Weights of a small transformer language model.
Architecture: no biases in attention or MLP, untied embeddings.
Training: a variant of Adam for these matrices, 8568 steps.
Each number is 128 + 32 x the weight over its row's rms, rounded and kept within 0 to 255. Layers, rows and columns count from 0. The size above them is the row's rms in percent of the matrix's.

# layer 6 MLP gate, 320x128, rms 0.109, rows 199-216, columns 0-127
size [110  99 101  99  81 107  96 109  94 101  96  88 104 103 105  87 102 115]
[[106 135 134  85 129  82 101 156  94  95 114 178 126 122 172 122 130 132 129 103  72 174  75 143 145 158 123 121 120 123 125 115 122  91 182 117 160 161  95  85 173 111 139 130 112  63 150 123 134  92  48 128  84 104  84 163  98  93 131 152 161 167 112 119  87 135 128  75 141 122  81 132 152 116  87 176 144 123  83 214 124 144 107 158 142 115 129 155 154 125 120 143 107 112 121  43  70 123 132  91 131 182 170  96 131 158 108  89 175 133 108 135 133 132 164 135 145  90 148 226 111 142 168 148 189 182 107 144]
 [116 160  90 142  38 118 159 168  65 109 124 166  81 115 106 147 150 143  73 149  58 104 127 127 116 217 154  94 177 144 142 101 164  73 173 124 131  95 151 185  80  85 143 151 112 145 142 118 163  99 161 110 120 165 142 159 104  82 118  97  78 177  99 135 130  98 135  82 112 146 128 127 126 110 142 138 136 152 118 138  92  82 137 129 138  82 135 151 133 117 195 114  96 103  93 110 144 153  41 116 162 179 132 162 140 124  77 126 133  61  91  98 149 125  84 125 136 103 188 107 139 119 150 137 176 119 138 131]
 [ 90 110  71 155 124 163 176 138 180 113 149 133 157  96 142 129 108 175 149  45  84 130 138 128 182 129  55  74 125 128 160 121 111 141 103 123 157 192 140 135 158 145 137  87 152 109 147 147 169 102 114 108  85 100 154 110 121  75 144  70 165 136 146  92 115 150  84 102 138  87 136 110 147  75 135 148 166 107 144 120 111  96 104  90 105 108 200 142 124 126 103 160 143 113 105 187 187 136 153  51  86 155 106 113 145  76  78 179 152 100 125 120 127 165  80  97 106 154 131 140 121 121 158 141 148  92 193  83]
 [178 145  99  71  92  93 143 164  74 151 126 114 145 123  50  86 118 121 112 115  93  36 107 133 159 174 120 124 114 142 126 122  56 152 122 118 139 206 121 151 102 154 219 186  86 111 126 134 176 120 124  98 137 133 125 156 152 156 146 136 152 124  54  62 119 165 133 158 127 149 166 116 120 101 134 117  74 144 110 164 109 106 159 117 187 114 118 165 145 136 147 116 167  90 123 106 150 115 110 171 116 148 144 192  63 183 109 173 109 104 130 139 172 112 160 104  99 151 128 153  94  87 137 111 135 118 101 135]
 [102  80 105 140 109  98 148 120 141 153 100 128 155  82  60 111 100 124  65 135 143 134  80  98 138 158  81 132  87 110 154 143 112  79 136 106 115 145 123 124 150 147 141 148 213 166  96 165 111  85 113 139  85 133 137  60 129 153 140 125  60  73 110 161 167 113  87 174 139 124 129 159 103 125  80  91 151 191 139 122 157  88  95  95 104 163 124 126 153 190 148 134 110 101  94 101 218 107  83 112 143 143 143 134 113 173 159  80 126 162 137 146 168 144 177 142 116 127 104 153  62 139 112 157 131 120 168  56]
 [106 196  65 117  98 152  53 185 152 178 129 105 100 142 107  87  90 115 153 165  90 101  55 123 151 141 118 115 124  90  87  82 116 124 176  86 151 119 147 100 137 104 149 145  95 152 178 168 169  94 135 147  76 187 140 164 144 137 141 178 179  98 125 100 109 134  96  97 126  82 152  47  98 116  85 163  99 116 149  99 153 126 159 118 180 181 105 134 113 145 136  76 127  88 141 151 113 128 189  90 107 136  95  64 140 131 133 111 189 117 163 123 132 161 152 142 116 127 169 106 100 150 155 131 150 145 158 114]
 [ 91 124  91 182 103 137 121 129 174 108  91 131 151  65 154 114 126 145 131 123  84  87 138 109 144 152 145 170 144 134 148 106 103  85 160  66  94  66 162 116  95 105 130 182 132 126 130 125 128 111 140 124 124 125 169 152 115 125  64 165  71 170 126 138 120 119 112 133 123  99 115 108  63 148 118 157 115 130 170 114 182  69 131  63 107 121 105 134 132  79 122 158 118 130  94 174 188 149 152 146 142 216 127 103 160 181 149 139 114 121 140 136 169 192 140 172 109 141 101 114 108 156  61 144 175 137  54  50]
 [139  97 130 117  91 168 112 174  92 134 116 134 145  80 118  94 108 154 154  97  91 119  96 166 155 166  88 132 117 181 132 115 128  92 162  78 108 124 157  63 125  89 107 153  82 140 106 159 192 140  73 114 103  50 197 152 190 126 132 113 165 142 140 186 109 142 101 174 152 158 189 107 148 148 151 144 120 104 156  92 130  63 124 155 102 113 185 162  97 140 171 155 127  94 158 115  84 115  89 112 144 142 139  93 101 117  75 139 161 132  87  72 120 133 140 190 119 142 128 115 182 112  77 106 193 112 120 118]
 [187 124 121  81 141 138  91 117 130 159 139 119 122  98 162 158 174 137 195  66 100 143 189  96 168 148 135 126 142 151  95 112 156 142 139 143 103 112  95 127  99  78 117  44  93 100 174 102 132 161 101 161 139 111 158  31  90  91 129 116  87 151 137 120  98 155 118 178  85 116 103 139 189 143 159  83 104 168 106 143 140 134 109 130  61 112 139 110  80 100 152 108 116 145 147 163 119 159  92 174  96 170 182 121 130  41 153 102 162 154 154 124  74 118 143 161 146 111  81 102 101 153 128 124 160 154 113 125]
 [ 52 175 156 108 121 158 179 173 110 122 145  74 125 101 113 120 100 101  69  96  92  72 115  28 134 161 130 135 125 137  95 148 136 125 171 180 147 142 147 167  82  96 150 136 113  77 165 126 150 170 139 130 133 156 131 121 135 139 115 140 116  79 105  90 145 137 173 112 133 154 132 137 137  96 169 131 170 121 173  47 120 128 111 143 111 111 116 127 158 154 172 169 107 117 130 118 102 133 131 128  98 158 130 140 107 137  73 151 161 161  59 127 126  66 105  87 102  89 116 151  81 122 136 132 151 151 203 227]
 [104 148  60 131 116 137 108 133 105 120 143  91  92  65  76 156 128 164 118 145 120 143 131 132 225 108  89 123 129 150 137 129 109  85 104 125 126 125 132 150 109 174  84 147 140 111 164 191  91  99 164  81  96 174 116 193 107 136 112 119 173 151  64  91  81 139 130 114 131 169  99 141 116 132  90 118 134 123 150 102 112 119 127  82 175 119 147 213 155 162  83 155 127  87 132 103 102 168 188 132  71 196 106 167  98 131 185 100 185  91  97 136 133 137 101 108  70 141 126 131 120 123 195 122 135 116 153 143]
 [167 185  86 115 140 150 139 131 144  87 101 113 109 181 115 132 140 109 147 178 129 192 120 145 132 140 169 131 148 104  79 182 107 149 149  97 135 164  60 140  81 109  92 103 118  96 155 151 139 144 126  98  87 166 115 105 140 105 102 153 139  95 156 137  65 112 121 143 122 130 127  55 161 141  85 116 146 164 168 130 159  97  90 131 173 142 172 117 123 148  83 236 123  64 136 190 131 134  85 138 131 132 114 155 127  96 176 179 109 123 123 129 186  81 188  97 105  53 124 144 110 138 137 165 127 150 168  95]
 [106 146 120  87 148 116  77  83 132 129 116 153 120  91  92 162 123 101 142 161  92 106 164 127 159 129  87 123 134 128  90 182  98  92 131 136 119 118  93 149 163 142 143 226 187 100 134 166 104 108 116 130 135 141  91 106  81  78  52 162 126 127 130 109 111 113 135 120 142 122 154  96  80 129 116 157 191 133 140  66 177 141 116  87 157 152 100 204 157 175 108 119  96 183 189 139 116 149 154 153  49 186 117  87  90 127 118 151 153 162  92 107 107 157 163 164  88 132 112  80 115  80 158 137 163 145 126 150]
 [183 102 148 196 169  81 112 118 135  94 117 109  40 109 130 133 136 133  77 148 123 114 122 109 160 151  47  77  96 141  89  89 121 115 140 118 132 115 148 204 145 159 177 176 122 126 179 189 145 101 105 182 123  83 100 153 114 101 127 116 151 124 100  97  96 128 165  69 134 179 147  81 143 128 165 144  92 121 145  95 155 126 108 126 139  92 166 134 106  93  91 170  60 117 182 163  98 102 139 126 125 174 155  89 108 140 156 174  89 131 188 146 144 104 125 132 140 102 109 156 131 157 175 154 172 120  80 111]
 [170 117 132 143 113 101 124 148 116 129 121 151 108 166 142  62 105 156  93 102  65 138 166 170 151 148  76 167  88 152 120 153 172 163 159 113 145 167  98  71  81 108 141  98 115 139 108 135 188 163 119 180 102 160 122 126  93 127 122 122  87 170  85 126 113 149  70 124 125 122 113 118 183 115 149 163  77 114 140 149 142 165  71 141 123 146 132 111 133  73 170 105 178 130 140  87  86  66  97 129 158 162 156  78 167 123 117 159 149 130 132  75 155 119 160  80 147  90 158 101 165 182 126 157 228 125  92  91]
 [ 66 120 129 141 153 123 152 168 127 148 149 123  78 116 101 122 157 113 124 161 162 179 114 129 135  87 153 108  21 144 139 145 116 172  52 150 157 116 108 118 136  91 148 157 124 152 222 150 118 133 162 177  83  99 128 104 101 111 106 167  94 201 212 142  97  97 203 162 122 164 111 132 107 120 146 103 115 144 152 127 154 122 126 112 148 115 128 136 147 162 159 167 145 191  86 134 127 151 136 165 117 107 163 133  63 124 138 131 143 133 102 142 132  62 152 139 117 113 166 144 174 127  86 136 106 200  97  90]
 [126 136 165 166 172 111 105 124  81 189 159 141 125 104 139 101 153 110 102 149 101 150  97  95 158 131 171  73 119 116 135 168  36 103 124 100 163 113 127  51 111 152 180 122 156 126 188 142 107 142 129 121 140 118 147  95 105  95 124 149 166 118 143 125  62 108 127 109  85  99 157 107 100 184  73 125 144 109 127  93 181 140  59  79 185 107 140 119  92 159 158 118  81 187 126 146 143 184 117 131 113 207 129 118  86 113 174 179 136 161  95 143  86  98 104 162 126 115 113 130 120 111  88 120 157 179 160 151]
 [133 135 113 140 132 121 136  98 121 161  96 126 131 128  66 114  80 170  98 111 103 137 131 147 184 215 182 131  84 177 177 104  96  95 176  77 172 169 109 136 142 147 160 104  89 111 126 192 133 124 106 110 120 107 115  91  84 150 122  69 150 184 119 130  61 176 129 141 100  83  86 116 121 139 126 138 135 125  94 127 188 140 149  63 126 103 177 135 121 166 134 124 107 148 143 143 151  79  73 104 143 145 178 114 131 159 119 163 127 105 138  78  87 104 203 119 117 140  79 100 100 101 122  82 189 129 105 178]]
# layer 6 MLP up, 320x128, rms 0.101, rows 199-216, columns 0-127
size [100 102 103  93  90  98  96 106 101 103  96  90 105 100 102  86 111 107]
[[ 57 164 131 146 152 190 103  63 142  99 161 136 106 164 159  72 145  28 134 154 114 101 162 118 118 107 120 129 130 117 102 118 159 119 119 102  70 106 111 168 139 107 137 187 152  63 140 157  89 163  60 154 119 155 162 111 168  73 135 131 103 164 128  92 122 127 127 118 220 128 126 151 172 124 119 129 182 151 128 129  98 160  97 148 108  97 123 115 104 107 117 112  76 175  77 110 111 144 188 146 119 150 143 164 129 130  77 122 168 124 151 155 146 169 172 116 118 128 168 167 155 183 164  88 135 133 115  86]
 [153 127 179 117 160 190 112 144 137 161 171 167  95 109 142 155 122 182 127 121 111 175 112  90 112 157 151 137  92  88 152 159 130 154 139 127 102 157  95 140 114 132 130 133 119  90 111 127 103 119 143 124 171 123 125 134 173 114  95 127 110 169 130 106 144  28 137 105 139 133 153 175 113 152  15 136  71  78 119 142 102 167 102 177 118 106 116 175 103 189 141 107 137  88 110 154  89 185 141 163 175 139 147 126  95 149 153 114 125 172  37 101  92 121  88 120 145 140  91 131  92 101  45 127 141 175 127 112]
 [126 152 155 121 136 124 142  95 124 112 110 139 124 122 172 100 137  96  91 181 116 122 122 172 108 116  89  63 137 104 105 178 108 112 138 103 123 147 145 135 119 121  67 120  85 101 122  81 120  65 118 134 190 156 128 127  99 141 109 166 200 149 142 149 165 140 100 132 153  99 140 109 132 136 124  94 152 104 176 157 150  70 118 151  62 114 112 144 103 197 149  76 153 143 186  73 107 112 224 146 142 150 166 130 131 208 106  83  69 111 122 141  45 165 171 113 154 118 177 126 123 139 109 112 102  95 170 150]
 [116 164 159  87 169 102 133 106 116 147 113 159 130 158  90 185 162 138 137  84 142 140 105 125 149  98 157 110 126 133 176 168 106 125 112 163 131 101 145 110 123 206 111 119 182 159 126 104 138 144 105  93 111 120 161  71 128 150 106  45  92  80 131 136 112 118 144  90 155 108  68 171  99 133 114  89 126 150  91 116 105 130 124 132 142 140 153 130 106 177 182 127 129 153  26  94 181  88  91  72 151 113 117 146 137 103 150 121 185 112 128 168 172 141 169  63  79 166 164 111 114  55 169 150 111 146 141  75]
 [ 93 178  73 156 128 107 190 172 145 153 144 151 134  93  95  90 116  74 133 183 134 147 112 179 130 134  94 124 133 141 133  99 144 110  95 139 114 158 137  91  99 126 147 215 137  99 165  84 104 140 172 127 128 181 121 126 106 155 144 163  91 167 127 131 111 115 136 165 103 174 103 142 103 163 138  82 142 170 201 114 109 165 109 158 155  98  80 109 169 133 116 140 128 173  95   8 149 165 142 108 125 109  97 160 135 103 159 110 161 151 121  90 130 123  85 168  97 112 212 141 116 109 143 114 130  60 107 111]
 [127 125 106 155 130 121 150 174  98 149 172 118 118 105  61  98 146 115 127 103 135 139 172 151 105 192 119 178 138 144 113 127 123 101  99 110 109 175 213 145 132 141 117 124 126 148 170 137 125 125 171  73 100 143 197 128 132 131 104 195 176 177  89 205 166 127  72  79 147  99 147  73 128 165 113 119 122 106 111 125  75  51 180 127 140 121 104 144 134 135 198 129 150 113  61  89 155 138  59  94 144 102  93 142 135  64 116  92 159 132 119 146 159 136 123 153 175 137 111 127 110 138  99  92 128 142  80 112]
 [157 193 130  83 106 169 187 155  87 131 107 124 146 115 146 105 150 169 139 119 119  96  25 115 176  84 146 132 125 150 142 105 129 130 119 138 111 107 142 114 144 158 111 158 164 114 100 111 157  79 102 121 159 160 199  66 145 138 170 122 155 116 126 129 113 142 129 113 152  99  52  74 115 119  77  94 147 151 145  97 155 145 160  85 123 107 151 154 152 151 123 103 106 139 154 122  80 193 122  86  77 123  49 160 145 127 159 118 158  60 136 132 136 143 163 151 168 152  49 108 118  52 129 131 147 158 109  99]
 [125 192 187 193 118 157 147 137 177 186 138 171 108 160 135 130  79 143  91 200 102  94  90  79 136 157 131  63 105 135 135 104 119 172 183 100 122 150 159 137 126 128 143 106  76 155  94 179 127  43 130 145 131 103  86 182 132 150 168 128 119 105  56 117 117  94  52  99 159 139 112 135 162 133 146 125 149 119 177 152 120 133 127 142  85 121 180 101 157 134  86  85 130 102 115 115 132 119 133 121 122 102 163 160  96 140 150 114 129 102 156 158 158 162 118  99 163 119 115  80 118  81  86 128 131  88 108 204]
 [149  87 190  80 164  90 122 107 118 148  95 206 136 151 151 147  85 167 125 110 119 115  93  99 159  68 144 159  85 121 142 190  78 150 151  69 181 188 140 120 129 101 152 125 179 122 127 143 109 119 155 131 144  90 179 138 185 172 137 101 127  98 197  98  98 155  89 148 142 171  94 102 109 144 136 110 101 179 116 132 145 181 105 148  94 109 131  91 142 136 129 163  80  51 129  91 155 179  87 147 166 110 119 136  77 150 121 121 116 160 102 143 162  92  97 109  93 115 149  91 186 158 138 159 131 149 137 166]
 [190 159 126  93 145 130 113 142 142 172 184 190  98 142 127 120 169 112 119 129 159 219 107 146 120  74 123 118 145 121 125  80 155  93  91 127  87 102 107  85 122 165  91 172 148 105 138 123 125 202 120 136  61 145 104 105 142  96  89 148  94 178  99 111 121 109 124 128 112 107 118 149 133  91 122  77 162 153 114 152 108 172 148 155 133 140 126 136 198 132  77 122 150 131 151  53 136 151 130 195 174 138 146 125 151  64 177 139 114 134  62  99 113 163 174 116 108 130  85  77  78 147 127 126 120 160  63 132]
 [119 117 120 144 112 128 109 119 109 119 101 130 124 186  79 127 127  98 129 107 118 113 110 114  71 139  87 123 128 107 105 134 121 139 179 103  88 113 182 185 133  94 136 153  88 116  86 140 222 113 125 165 144 149 164 105 164 105 116 155 128 166 121 120 192  99  80  86 159 159 150 155 109  93 154  72  98 138 186 129 148 104  81 148 159  92 144 144 126 140 172 146 111 153 147 103 186 149  83 159 124  79 141 121 207 135  96 144  48 133 124 153 140 160 179 105 159 109 112  64 118  75 108  63 108 169 192 146]
 [127 189 136 124  39 162  73 146 116  96 162  94 124 183  97 132 177 112 164 120 129 159  97 131 145 111 105  66 120 133  65 141  78 149 117 118 150 169 113 156  77 113 176  90 157 154 171 142 168 144 192 135 119 120 198 139 178 150 100 131 124 114 110 122 115 143 130  97 120 116  89 123 167 164 108 109 103 128  73 103 158 152 153 155 131 122 107  76 117 150 150 104  96  64 139 166 128  92  95  94 167 165 117 128 166 157 164 104 120 123 102 139 151  36 129  90 126 165  63 104 154 143  86  97 156 138 104 170]
 [127 198 151 180 155  80  83 122  61 145 164 122  89 126 154 126 114 110 125 165 134  75 141 124 127 107 144 109 150 179 153  99 123 138 138 178 134 111 147  98  96 134 186  79 192 127 136 165 126  99  93  58 115 182 117 154  57  84 114 139 173  73 114 156 150  77 153 115 120 117 143 139 102 115 102 111 149 130 113 118  94 103 170 114 161 160 145 106 124 158 126 116 118 122 174 143 104 109 135  91 112 106 110 129 165 229 147 148 159 149 118 108 184 154 102 125  64 115  84 159  85 137 173 192  95 110 145  86]
 [168  99 176 127 119 101 137  97 100 115 162 128 104  86 198 152  81 176 188 119 118  97 153  98 132 137 128 103 176 144 146 117 134 107 126 107 122 163 172 137  73 141 133 190 101  97 110 127 118 115 107 124  75 142 142 139 125 108 146 124 166 126 133  36  98 127 101 118  98 119  86  55 112 166 183 155 142 102 150 125 181  92  78 152  99 155 134 162 174 136 113 175 165 158 125 176 111 164 145 179 108  89 126 165 156 113 161 132 149 151 124 143  93 149  96  89 162 132  43 159 180 101 145 157  64 173 152 152]
 [ 95 118 171  99  75 193 171  99 168 112 121 106 171 196  82  95  82 146 112  67 116 111 141 153 141  94 140 123 152  83 132  88 140 120 128 121 128 174 143 136 141  99  88 126 149 145 125 122 120 205 175 186 176 118 125 135 108 134 191 133 126 112 137 171 155 139 120 167 103 132 119 121 158 123 111 126 146 173 121  86  90 154 127 106 149 132 143  78 107 153 101  76 171  78  29 125 155 126 190 193 141 106 100  75 123 126  47 153 120 107 120 161  88 155 104 145 141 160 131  91 134 115 104  95 161  97 151 144]
 [113  96 119 116 160  89 112 169 147 126 105 143 110  98 157 124 182 105  97 119 138 191 117 156 175 148 102 131 168 129 120 231 147 142 108 133 122 155  97 127  60 203 137 100 197  76 140 151  74  98 128  93 128  98 140  95 155 145  85 131  96 138 123  88 117  49 115 103 153 130 152 204 103 133 104 125  94 129 114  87 119  88 164 111  81  73 134 139  67 132 157 171  94 109 173 121  73 150 127 125 164 177 130  88 162 149 162  88 165 135  65 104 121 123 106  91 116 112 124 146 111 114 128 105 156 132 114  97]
 [ 79 137 204 169 157 132 136 118  89 171 136 153 101 146 124 109 102 170 147 113 104 113  96 125 194 142 160  85 166 165 118 149 124 131 132 134 109  81 124 107 137 179 135 135 159 125 162 119 159  79 113  83 126 131 129 146 124 139 158 106 123 125  48 154 143 141  85 140 144 137 122 145 115 160  88 107 146  85 110  56 147  67 157  84  77  80 148 169 111 131 156  57 147 143  88  99 141 114 160 143 152 116 165 111 114 138 106 176 120 125 142 165 190 181  91  81 161  84  86 169  85 135  70 182 156 106 166  74]
 [119 180 126 165 152 125 115 137 128 145 107 100 119  83 152  87 141  96 158 115 127 105 215 113 110  97  85 154 155 126 172 123 128 160 151  90 135  96 142 131 125 109  82  82 136 121 105 100 114 121 143 115 205 194 139 115 121 131 109 114 104  63 243 126 163 117 124 203  87 118 120 143  87 135  94 110 130 127 162 115 158 155 114  83 147 192  86  81 138  97 136  97 110 164 175 145 135  74 141 116 153 142  82 113 151  66 125 153 104 160 205 130 135 131 116 100 115 124 126  90 160 141 137  90 107  64 165 103]]
# layer 6 MLP down (transposed), 320x128, rms 0.0991, rows 199-216, columns 0-127
size [106 101 104  95  91  99  96 103 101 101  96  91 101 102 101  86 108 106]
[[ 85 122 145  86 106 124 112 145 126 174 125  73 109 128 101 153 107 144 148 131  50 145  59  60 182  77  82 161 120 126 133  94 125 136 190 173 104 110 145 176 136 123 147 169 170 129 139 205 138 139 184  92 123 135 109 100 133 180 169 155 145 113  97 122 122  86 152 109 102 154 131 132 162  97 134 149 118  75 154 137 124  71 128 109 130 179 121 180 104 127 119 174  84 147 105 153 146  87 108 136 139  74 119 174 151 145 142 112 158 107  94 156 156 117  58  75 191 143 171 120  98 150 122  78 182  90 140 131]
 [137 162 137 152 163 152 102  97 122 181 149 118 171 111  76 138 115 116 159 127 111 183 137  68 138 106 132 136  36  63 151 143  74 189  94 117  85 174 106  97 137 114 161 109 127 120 114 124 139 143 169 141 148 121 141 191 165 181  98 175  66 127 166 130 139 126 147 143 145 132 133 146 112 130 108 158 145 146 125 128 122 168 104 114 131  94  84 170 117 107  99  88 102  90 131 131 170 135 155 101 156 104  48 109 140 157 184 102  73 103 116  81 139 161 128 145 118 140  71 121 161  38 119  97 159 187 173 143]
 [136 160 150  79 126 147 153 151 138 116 107 155 128 110 135 132  65 148 165 109 108 115  80  68 230 100  91 146 133 162  82 110 136 126 196 113 134 116 185 116 128  81 119 164  39 107 143 107  94 105  92 115 109  70 186  78 132 184 129 107 143 113 130 103  95 148  95 136 146 127  72 155 128 136 123 207 134 106 115 166 133 147 123 139 140 101 144 167 105  84 150 124 147 108 143 122 140 176 115 114 128  98 115 170  96 132 129 137 150 118 125 142  81 132 135 154 220 130 168 166 141  89 213 138 121 156 160 101]
 [ 87 178  53 152 209  92 147  91 118  93 129 117  66 143 110 149 167 160 147 170 180 109 110 224 131 119  84  60 146 126 162 130 186 116 116 145 131 143 151 105 127 132 200 197 153  98 120 183 108 110 112 152 133 160 133  98 148 146  89 151 105 134  93 147  75 157 173 108  99 153 139 156 168 127  79 153 164 133 113  71  97 129 145 120 107 112 127 166  98 157 111  90 157 127 153  92  71  81  61 127 145 125 146 154 122 120 149 155 131 144 113 161 107  94 111  94 115 113 102  88 133 128 148  97 105 104 163 120]
 [109 124 121 136 134 167 111 117  83 144 214 138 112 105 127 135  84 159 141 148 116 103 120 133 123 128 110 103 123 116  90 136  90 160  68 130  77 114 153 108 108 116 112 125  46 109  80 114 178 111 121  92 167  89 160 139 130 128 125 124 110 181 114 123 181 155 156  42 166 113 200 112 120 179 119 165 132  99 120 177 150 206  64 126 175 180 155 118 137 149 129 135 117 117 123 202 136 129 187 166 162 136 149 108 137 144 122  74 109  70 118 144 160  96 116 143 171 122  95  99 153  75 168  74 121 130 133  93]
 [153 126 159 186 159 134 156  65 143 174 165 115  84 140 135 180 127 182  74 189 119 114  83  77 143  95 110 191 124  85 117 145 137 115 138 168 126 134 132 147 140 104 160 127 183  93 127 141  68 168 156 150 175 163 175 128  83 163 128 152 126  78 104  78 112 143 127 127 141 112 146 126 140  95 137 105 161 154 143  89 152 130  86  75  96 107 132  60  72 106 173 200 123  88 135 136 136 139 104 183 185 152 125 131 125 122 111 102  82  78 144 133 107 123 193  97  71 126 113 112 104  79 134 153 117 161 111 150]
 [ 97 141  95  80 120 180  86 161 124 136 158 118 132 111 223 115 122  73 158 119  60 100 121 113 135 185 136 119 119 161  85 134 100 107 148  88 106 116 106 169 177  69 132 137 133  76  96 151 106 143 137 152 175  75 177 127 159 135 126 149 130 136  90 127 165 125 124 168 185  99  93 120 144 169  99 134 114 140  78  85 146 148  93 117 158 109  94 121 132 119 106 132 161 159 164 113 174 154 151 157 145 142 123 159 147  49  90  72 129 154 107 197  87  93 137 141 110 175  63 124 149  98 178 155 170 136  78 123]
 [160 147 124 165 173 138 136  65 157 104 198 177 102 147  93 156 174 143  96  77 187 158 101 125  81 102 139 104 114 173  94 166  92 169  23 118 163 126  76 150  55 120 155 114 133 196 119  86  97  93 158 112 147 166  95 163 110 162  97 141 133 139 134 116 126  83 157 132 106 117 155 160  85 177 113 140  92  87 101 147 107 123 137 113 126 150 127  99 155 111 136 153 160  83  98 127 178  77 170 134 161 133 131 117 130  97 139 148 110 120 153  72 137 192 142 183 147 135 148  93 117  95 105 165 120 128 101 141]
 [144  93 127 107 112  89 171 102 183 123  59 155 127 134 107 109  61 160 145 155 165 115 128  94  93 175 146 110  53 116 121 156 110 117 113 124 122 185 129 118 126  90 113 145  81 183 103 192 144 138 173 147 148 160 117 133 128 134  94 111 159 157 140 164 170 137 163 187 124  83  96 107  82 152 115  88  95 114  77 102 153 117 138 154 115 164 118 159 127 162  50 125 156 141 120  72 128 142 171 126 104 106  85  74 140 141 112  85 216 119 137 111 142 122 128 162 144 137 159  98  48 136 114  74 108 116 186 146]
 [ 54 149 121 123  76 202 153 108 167 117 122 115 141 126 134  75 143 126  93 110 130 141 114 132 172  91 183 138 151 158 141 117 103 128  68 152 167 161 127 143  75 126 134 148 104  98  94 173 155 115 152 119 103 136 151 138 159 113 137 193 171 129 177 136 152  70  82 118  89 188 151 151 182  93 136 106 130 188  93 140  89 146 115 193  85 139 122 177 118 101 105  89 140 227  96 152 100 150  92  53  99 110 144 105 120 112  81 115 106 115 154  89 126 128 150 160 145 143 111  89 144 111 177 131 107 103 113  92]
 [163 149 125 117 153  74 174 152 186 108  98 150 101 127 103  61 117 127 116 108  90 193 106 109 108  62 104 154 145  59 120 112 109 130 168 165 129 136 138 180  81 134 151 133 169 147 129 140 160 153 153 122 120  87 174 153 117 160  54  93 117 159 161 125  46 131 113 200 161 125 160 146 124 169  95 198  86 111 105  70 105 110 158 145 116 125  87 172 112  99 148 104 151 106 159 149 111 177 133  95 115 139 158  90 183  98 145 131 121 137 143 139  98 142 152 126  49 138 121 138  82 126 117 165 163 140 108 175]
 [169 165 120 161  67 135 174 111 123 137 123 137  69 142 137 106  78  84 158 124 162 123 127 132 156 157 145 104 186 128  92  90 111 145 157 162 126 156 134 132 149  67 143 131 211 100 159 133  64 143 168 121 164 131 135 114  94 131 112  92 123 111 109 176  88 108 118  98 135 103 117 170 133 241 180 162 127 119 118 148 113  87 101 152 150 105 159 136 159 126  97 144 101  72 145 170  83 175 123 114  60  97 110 101 112 137 129 145 169 122  81 154 170  89  67 166 140  83 112  93 142 148 169 170  83 117 140 130]
 [157 129  85  89 118 155 205  93 144 143 146 187 131 111 120  86 110 139 154 162 109 106 111 159  85 188 139 135 163 125 103 131 148 176 150 137  95  99 152 120 170 100 101 115 165 118 108 172 108 182 170 111 119 124 112 104 181  77 120  72 129 147 188 193  94 108  97 114 150 141 137  90 180  99 195 122 135 125  90  98 140 133 100 165 162 151 132 162 118 155 104 107  64 117 162 181 112 148  88 162  88 125 156 145 118 137  67  28 130 139 128 134 100 129 166 111 118 105  72 129 140  76 151 107  99  95 170 131]
 [116 192 154  64 175 142  90 161 132 113 156 174 165 117 105 132 167 130 134  91  66  95 138 100 227 131 159  82 177  71  72 137 108 141  78 103 143 136  95 148 179 121 133 123 133 168 127 111  76 140 184 157 111 116 159 169 110 115 103 122  94  98 124 139 172 119 144 181  93 118 127 172 163 173  91  95  71  94 112 144  99 130  46 146 163 125 149 152 116 103 145 147 116 128 118 152 186 121 111 145 185 164 112 175 102 121 158  79 167 110 106 104  98 157 152 156 115 123 160 116 135 145 110 101 161 113 102  96]
 [ 97  82 138 110 155 115 114 108 112 131  95  86  65  68 128 144 143 152  82 113 131 116 115 183  14 148 113 169 153 155 106 115  98  98 188 164 170 109 118 186 186 190 103 115  57 136 108 121 148  75  77  92 141 116 121 155 141 135 141 162 160 152 145 100 161 157 135 135  84 133 172 123 115  91 122 126 181 117 156  67 104 137 112 130 127 129  83 157 137 160 174 124  98 139 140 141 101 145 162 125  76 126 185 130 183 152 131 169 103 129 147 165 137 148 151 136 154 128 114 161  74 106 153 121  75 166  91  97]
 [123 141  98 127 107 177 126 113  99 133 177 103 110  81  79  90  88 118 152 120  88 129 160 133 108 124  66 126 140 154 121 121 122  60 217 118 138 123 138 116 164  71  54 181  85 120 113 130 158 124  75 106 106 110 166  81 140  74 160 156 160 133  89 136 145 235 140  79 126 146 106  96 170 113 124 159 103 140 132 158 162 136 140 105 172 171 140 126 135 207 116 164 130 134 136 142 163 110 113 141  58 166 149 109 135 143 131  99  92 157 104 176 149 107 102 161 102 122  97 117 121 110 172 132 153  76 167 155]
 [114  88 179 124  77 111 131 161  72  58 120 149  94 140 134 143 163 151 101 195 196  83 154 158  82 106 150  63 100  91 162 125 142  74 148 120 115 143  76 149 143 122 132 151 125 107 106 129 132  90  89  89 143 149 170  85 123 138 122 123 110 135 155 113 158 130 106 105 163 148  87 167 137 133 143  93 195 151  96 153 145 157 159 222  75 116 158 102 118 156 156 154  84 183  93  83  79 141 186 136 123 205 140 114 139 150 132 143  93 152 145 129 178 110  94 121 124 115 139 151  72 117  98 153 108  97 132 116]
 [103 137 140  89 154  91 135  91 158 156 142 147  64 126 166  78 105  86 152 142  57 141  78 154 147 150 124 156 113  95 133 156 195 131 120 115  87 138 154 127  87  69 145 119 179 150  53 152  98 207 150 202 156 124 153  91 124 133 171 127 142 180 133 127 110  89  88 121 132  98  85  84 126  95 134 102 103  98 115 121 160 140 119 120 177 153 124 141 163 135 140 103 106 117 102 181 106 156 136 143 157  75 107 146 113  97 103  98 128 169  85 198 103 122 145 105  87 168  96 196 115 131 120 110 195 150 167 148]]